{
  "n_layer": 16,
  "d_model": 160,
  "n_head": 4,
  "n_kv_head": 4,
  "head_dim": 64,
  "d_mlp": 384,
  "vocab_size": 3573,
  "activation": "swiglu",
  "norm": "rmsnorm",
  "norm_place": "pre",
  "norm_eps": 1e-05,
  "positions": "rope",
  "rope_base": 10000.0,
  "rope_fraction": 0.25,
  "qk_norm": false,
  "attn_scale": 0.125,
  "bias": "none",
  "tie_embeddings": false,
  "parallel_block": false,
  "init": "uniform",
  "init_std_qkv": 0.0253,
  "init_std_o": 0.0253,
  "init_std_up": 0.0253,
  "init_std_down": 0.0253,
  "optimizer": "muon_variant",
  "lr": 0.00306,
  "beta1": 0.9,
  "weight_decay": 0.081,
  "lr_head": 0.00444,
  "warmup_steps": 200,
  "schedule": "wsd",
  "decay_fraction": 0.31,
  "decay_shape": "linear",
  "final_lr_fraction": 0.05,
  "batch_tokens": 16384,
  "seq_len": 256,
  "doc_mask": false,
  "train_tokens": 103400000,
  "steps": 6312,
  "dataset": "wikipedia_en"
}
Each number is 500 + 25 x the weight over its row's rms, rounded and kept within 0 to 999. Layers, rows and columns count from 0. Numbers have three digits each. The size before them is the row's rms in percent of the matrix's.

# layer 12 MLP gate, 384x160, rms 0.095, rows 126-139, columns 0-159
104:459530474481536486529506456520502473496497502506532523469524515553477504535517540526530525492523453494501495486461515474487488504506552503476523458471458495504529494479501545507481490474528523473467512504512505466507490529502469542481468476484501496506503531508500487526483495478553496489450530474476533514470491486522482491560568497473498535514465466491504482495478483532511437492502520501491477539482553459521530540471509501485513504460498510500495488517489488543492514495503478
102:537513507441491492516490481486487495513470522510542532516521510506479508499469484527505535493567446527502511477527485464495479527494544536500499484465453494473488515471520534497461508506526516551457441479489542479504472544475475515497502487521497511515518536489463539493494488521521491516492461482511487547481498497521478526512502488457475524518502462540484481525499496502444487517505550518510464513521510488483493551467540531528495488475441502520514486511504522482506520486524503
096:507513470491555490491479489502545536519470528492522470438494456490523474460483506441528488475505479502498505494534507503478474486474505535497464524514489521532490510511509537561495491490501472519533477503492526499480504510506470497424470481522533503504481521499508496525540496483503510480490542489540478527496502492476474517512462496471538521515489558491534502504466504518504465506479487494500512497523506461461531499460528481490494478543522518513511494549526508553474470543548496
104:486480501442507499521468474476542491508497448498498518469503506498527511475461553531471528529487464542452488481507529458471521545505511507502454455472463504480527496501509497522535517511534477513523469515509542489522504514514478494490487513526489489486581503497526553530521508488489509479531444529472499511487459468478486492512493502509487455455495516479462537507493489545527527516503492483497487525491526505506450467502525495493486530510490503464498521502527500530489467526500465
097:542513497479494515496484522467506443504486510512550476532520480512464536518551515507466523495498517535542522522464504528543478488502458498519470554494467480459535536480519507463446497541533499517490520464495509494510497513508507521472490490476496466517478513488494504514529479473468490474488504460510455516500512514521474490489483514496498494537543533514485469509482487492491512516532489500501537522493459545443545482551491463500482482473490449478519507511485475468511539486528526
101:510499488489498486517504517533491497521547497441566514457472520532500509468513512484493506504493487483525512521543485503466468495489481508476490462544551481491459500476479514523483475529505467490489491508466518507501512527540460462467511478476542508553499540475495540513498513520452484540494494459501482519478506455493482476513521525489511443477521505476505489509484494484487471467477521463505518522506472518497495533466447445510527550482487502460525480492522477488537470474504503
108:511478544495558507500534484466508476487481522450476496478525501492459496481506516546472515528481508527479504541489502471529504475498444490453494483523474580517533512509502547557514489538488500490474518459522510487484474519488498451525468496522513539498475473518495493478448498507517490515450530527513460510499509488493489500510509500504486515484525506528534498508494511487521488485517471459538497515502503469442475479483465547477515477493543531495537501506502488499508485504440513
098:507498503504456511501510534490494483512480490487533520506533522502508523544530471497533468525486511491497497524478511463472488531489509569523517502476526487541496533575516505523518476506499506523485521522488473525506478484502481468482447502502484500482489484524496510467524465483513501505481523500515487519447481533525517504547519483550549473493493509495554483466446510517506463513504481467484507464518506471508499460528518535532496469490499456433512457509470475468518545501527498
101:469500471502500473512467487479499481519516517447494526473478515512498497503565542524521469488495519510547490466487525513483477537464467473508505493488507529498463470514574454533460489490506549479505535506496495498456533540485514494477480492516490484526517538484499522518507498483484492530509483522511564509483542501450507481543503478510488487508508480457489524515455507542474513495516502435513536502491503496483484543550504486491483504496537507488552477481482514488467506512466483
099:497497550475519478527483530524509534522461516513488521507510525508468497496583535498463538512498462493482508443522523442497504488530527496515499501520554510510480526525512482508460515527527453499504506564499501489490533479490516508520481512519505500464496498491523463548507541546567496469538516494496519533499490524495538488506465512519540499505520511501504462506503491497518522514506477509448507542458485490485491473483530514473489471479479527494520481462491488511513455519486525
093:512516535494485493462507481477501498496537433493478509490485480526485487519526461482475537500527547492483506508585503462497534493477525536494526532536480546560507511513502466477508510511524515530489587493529535517507476468471499511494492519489494482460484505475479515512473502476489507510468500468512477454503498495513502481509472473509505495493466477492507482507501514480508460497512500495501494487507478518513504500496500510517482458544521516473482520477441592458484479525497502
104:516470498531528499509527505530498499486487472488496549494487548495464507509544458467516460491473490493510512504502530464513512516497510512543519542511490490522468532469496508502478511525437516494493525530539503524535521549449511519484526469474511509490503508515548483513491473536498494530477504517448481506505498551491480483505504467494532484495505443511497550496548458523479520498519502502476498530515518486496532498488502510518534519570471473508521459463510554528464486532506478
102:502469536455509517573501517492509458511475483501485570548509494474482526491559489498512543483495474521485489483475521486498508501503506458481479543497504513537493499495446476513498489538497462544484491466488559494544464539528504498491479467510500550516538521484503488495521475476498503462496482520512490549503478493474504501498501497521504503483476484525529478551435522487525519512502499489502499464495511480470476537494501490526536459505496507535502466482450488490460516518488501
106:527513506465494472526493460508509461480489482454482499465492561487542486506493527493523479498491511495511472484501495508541525447529503503479472535516466493509506522468535526436518447444539509537493475501511539537473520516472511472490469497547482497499475503524554491496508485509461528547509500493533471529500495525494493535461538508474534505461503508498496512502533512535490480458511497454534500526501511475451522523506496519534519509511491483514462482481523496481504460497533519
# layer 12 MLP up, 384x160, rms 0.0979, rows 126-139, columns 0-159
106:503477527495511496486487519509513444539448498462480540508496483484468529513462461537469495476523528484489477527443517534499517501490508475459531471494486481468505510490510491504527506510516472506477472521474501498471466503491515477462479482516507507519507476519501454481487435552480520521543467543509502519526486500476482487462472457473523461460461528511520493496551461502446488537509493486488509479510477497481516479519521508526491560482486519489494534491487541536463493503504494
099:487511466507506473503506518516526487477499485505517531503567532518519505502509488522530470548478480475490484472471475457514540476497482501523511537489495438525512486485514495500495502525499491459504509534530482519511487497503470473534477522502480485513515533479489548542451502523480500475485438491480500477484534518431528502518498541522479480493532456523500486503495462527524504507469478477519442493508500539435471486473545524513490509497493500529510484523562508475493490533505468
101:507469493510482548496483494476472510476517473509470517505484508460477484520483484520511467502530479484493490529519484532544515506516462525457480466475519554507474486498464461518486509476512488543437451484500513511478493506548499511446491518510495508530524486496443472560492521511527561477504466485541517500524486522508505505502510488521495455526490511481518529490505509492456558535528473496540533481459500488472501536474485469476518481536498502532525463518501483485503525476517488
108:551499485492472503455521479454502464510522539479477516501477470457499500494511502536524512498532535472538498490452538513475448547476505506515473493494477490464489517483496496465481483512475522449483519512477460514441507524559524462487457478497545514525482488503488483476538528509514512514484531470478506462497522494497502496487492473529429529505490520520502463488532492490505490502458541490492526518493464510501491502527484514518512505494510523521517507454477489476503568475526521
098:527503487478490523511503525494507513482497432463469490468483513512512483498448480531489492491491518505468519520477492490481482472528484551502464475539500508484491525523502476495528530527459489502508507494482518518473496509492505527458502512466498549479486489507496437474476475462490486531494487493505528519483500501491491490550493524480497496471500514524498517458458519531530468513529500523555469494455463500527555506435483546511508510482492512471452511551498532506571486502469510
105:481509467505533504505539531509491550536491528463530526467517478486512495493521515469510487528501474499504555482502506452462494545485470490485495462511505501486509505516531518459496525476512476538493486545501537501514477509495533463498493519459460517521472448529485519455492495488455522507486485470498486519517518517470538512482496525526526518510459483508468478504470488506508534515494484554515513518489474537478467472544525432538502519433493505483467483493474540495514497521520502
106:467496498518487467498497525488484521526521483508509481487538455497455500510518443467501475460502489493508489496500541504518520502502474470533571495488502491506491505543513504495458553512496511450484495495514520500504472490481468519489482499491480549519490496475539533559489477515492502521511525518493494511482508485468500509536464467519506485481483467533482486494514545540528483478481513556462506510472513519501458484522481448474494507500476524583487508504549479504459532529462524
099:497551482513540521484477520533494485497489486448511503526505541491504461530529516467470469500505484414502521511482502506495539569529541509507511466466499493475485543509503508549475512500484497517538474513543507522501487484493500520514504502440492490498540504523446495498506467462476521487483520527526558518463491474467516517452469481512508481459520482519524522462498491489474469490492489471505533491472482510507535519475487521522531495473510472543532504497511491471500504484478509
107:491513519512484514545540510505532512509547505465518466480542527541523442484466499499503540502517478527531510517487498469502478506474483472472542500490501491485524524508526485542467490519541457525521512465469533524517472485500464478462473488467507481519538488491513473479499536514523508511466532508506522477515483513471518503511552487505499492546502503477524537534496524507562507541461523488573505480499475527490486550484465480505502521482531456505515481505477486524476491526479510
103:512473515537457485476492506568469497457489535508470504507465458515495501439507469493473479483533544532489476491495478538496512514462505489511486504490485527478473521532443518512542512483479467509435518517490509485502473528468481481548493485529515524510514512488521493514459469552456514520508499492499555468506509532511492473499465513515521490512505487502470461490482492510512484538537470530490553523524486500519456478513486511522523487481515508515530522517509513508445535511499530
097:477530537469508487467510495500544500497501455492505479492520494498476547504524479475517557437528532547467493475513521451482542497509515496462541521506471513534497519485488497425510484512523480487502510467509462511483491462487500478495500519467507479487497503476454546494483514501540488461474469500510510478502445494502514437501510478510556527502468484482468487479508528498527503508486475475477495472527496509521503484519485485538517488536521540520473520462470517509477478456501523
106:474481474450476501493479481503490510509482480492493508477573488484501510476509509521428485497475492500449511540526456522478546496491486521488511456466524499533497536522489519483507507500508526514490505470483517526495469448501479513488496501504498570521531528451463457511535512459476506499544520492545502506499516453497509487504521510506516505464497517498493527516544520442503538501510452545518510495511485466469522505462454504525520492507481478519478522516519494464530505533480501
097:462504514467487539516507497496525503524546488510486458511496481493513498448520495494535515489520506540532523500500513470515513450482526478462521508485484527531488462481500561491516498452549494529499488457476522479502473548503512499531529541518506518532549464499558439514501511436511513532541520513488518509462491494492513517474485503492474487466501513504507542498475500523471522489534493491542482477527538512517535472509497457505482464485499505501456510514476478500497489529461475
100:517505499495517494516506493516493524524493492562508525474540522441526485525525477526454517499486457518476526546455495486509462463497512503472472475517504495444491489554536474502508500516481493469505539473539487493494504498523495462521473496523502520535478435509487477488490511494516492498523476469513518501502546525512513483511471515505477529519476554481500463484490516536479486494502441507543497534468534521514535498520542502490503532507481484491541487505479507517465469528525566
# layer 12 MLP down (transposed), 384x160, rms 0.0951, rows 126-138, columns 0-159
102:531501498474538506445500554490521466517477466444479552495497486484494491507472478506499480533539561532509502465482470503538492466499522522488489483499491501507489483522512547468508513517516508514474481473509491463487484533513462474494490485508520485501539486474509481447512485498506507475478528511464494521500446531461477472446527521542486516474479510476525492499517455510455478524501516494526551525477507456514474544465490529490474453504508506528536495468491495490497511506459504
101:501435489513501483518511509528474500517465497482498466486484556474549527540536532455473499509538517509496494496467514572500518481485496490541502472490515476557507531470490510488491524487467520504531503526519486499502498487500462485466543501500535504522455477556498508512492483517563495521484526531507557521533544459481503523498491502503521498478478494495511514527478507515477511474515494485478511486507478477536503500513463476460529480491504522533497512468486441546529489536515498
103:529509526465429524542493530499485494514524515481485485508503499507491515495520492459450508507465475486538500520463503533522470520506503439481501494490515460449508495505505525501503494517543527511493490492510531498527489470540479505518516537542495500478516531475476467495481553518480532518507517510513528485510523504502454490459522472477505472510511523510540533486507520496505497511506509568481487522531484535540461452470503536508532534484512484443483486527484511533474486474530448
101:530525486436522524507471512462521471501481527511527498515513516465465523499541495500503488494528478436529488477461532529516529494472538470520514539469504530510462537465494531479463462522494502488508522519479498523486522489495507503450469513515487459499486501502499490525518457518524518484514488420501517502501532497519456481488498472534502506559498502474511495538496501482496503512531477519479505520485504458542521538497511459511507506538558482493493478512528547513541515532508495
102:512491481501504477508521459502493567495510504510513511506494459512501463491494464497522529490548425437519520534493473439501489484467483490461457489500526458506482525511447515470523494489512524473535517524516526484480538522496505511509516519489551455465509519502481497481518506485522505493536492484541493495534437487488463476503473516518530504529504481483478493523501495530500516485510553514512492527474470485474509514455521510480507524508508490503480465530508455527501455518473458
105:516528457505485473521497476519522523538474468523503508532539458496476516530488455536446472477468479490486536495500509472497516504513511468560518477502480542473501500473508508498515558470496523500451515486491521472519465505471523505522532477522505483487522467450540491541459504503458527511506498519493467460534483469463469478507513491517478500521491482508475492481507497507472517493496498500450521527455492532487492482515543526491541497479503477458451502509504505524547468541515493
108:470555471545567510504516512523518522529486496511503491518514529509452485506476541509481503492518492468490479517492483518523511507515482483495541508519484523480482462492480499450485504520522524496491486490503500535502509506498509495491525520523495534446504481512475474500499496490552448522480515537530477470524473460542546535508513527489502567486545464495525515508503495474543494540522450466498483481545527514511518541533479552507467512524462485516519516491473525520520526480486518
100:512448469477525509533502541485477537525486487524514556476533486515496472511476487497483533503489529530533427494484508531487491516488502536521533521510517550485487489495503516507508470498493488475532533521510502505473497495495498515460501455523494543521518472511485488499496523565524510539465509552531459516515533483481461471509481515461465507492492516482503479514482502514535499521536505467524469493517489477481508491528473480520483495533497477441500530469565488551472529500478498
107:468464501477510475501519518469481488433528479495471508496549515485499523518475507501494528484524473528438523516498475508506479508520495500473520476479546426513553494480519468517508497519505492492489520472498472572512444541521485478497480519493459504457484480572500505479508524490507528498502537495482508508492464519488507479457517496481488479508499478559515481513476458482486515527460479500472481491529485487505493518457491514522504502544534504494519498502503485552465513480471484
105:494516502485535503443517530495498529554491488507501502517485517486481518508533501519459502523475439465488531498490465487506488490516433530487452537475487549490484541524464516520473500537517498449500463465521464473527512440459508506514516500532507507503488528489525510479542492510500499498487523461505533516510457464523507499506499495497496487488434520510483468476529469545529523479530503523497482461504491487528456496507547503494536456477514538502512522503487491490504506483534485
090:504507485463488492521490513518524492480505511477536484496515452469514515428489523481508500530460502506512492486452455489511507501515502528519499497486497485528536427454487513495502493469474539525509476492502515536538499512495467461556525461489529470522501494520536484438511534532544474506485502499472532541502482515492504494522532531527518506502516490497475495497509476498487503500503464499506495410479507491541508515499510481514535529463511497503435490512549502507533514472489476
102:485534498520454524466478515494525468471497493471506491494503471518506496522462508530477494510504528453518512511509467521504505528437457487527486513486504510471463517480501473470485530497501524490474500505525511466501528479566479514477464483517454508528521475525492545522547517499457539486509518515530527491489500461502525506501494501482506478542472495479537555526447469469501530511481469491496495470531486494472478467496543502525489535539482467502547524504499512469511502567520512
104:522515524475508510560512523473486483471505503481528539498489489571535487503512522514504463525491504459496499544479506503529457521529486511474539530522561494485514533490488439521491503518460496512487510481480505501510443493540467500500477427476551478492462530540513531537446483525504472478479494535500503532507482495503498499455505519505554495449486499484490499487472523503503508504463499507526525460477501518481489517514524507483530500498527524513492481530481526490469498492490531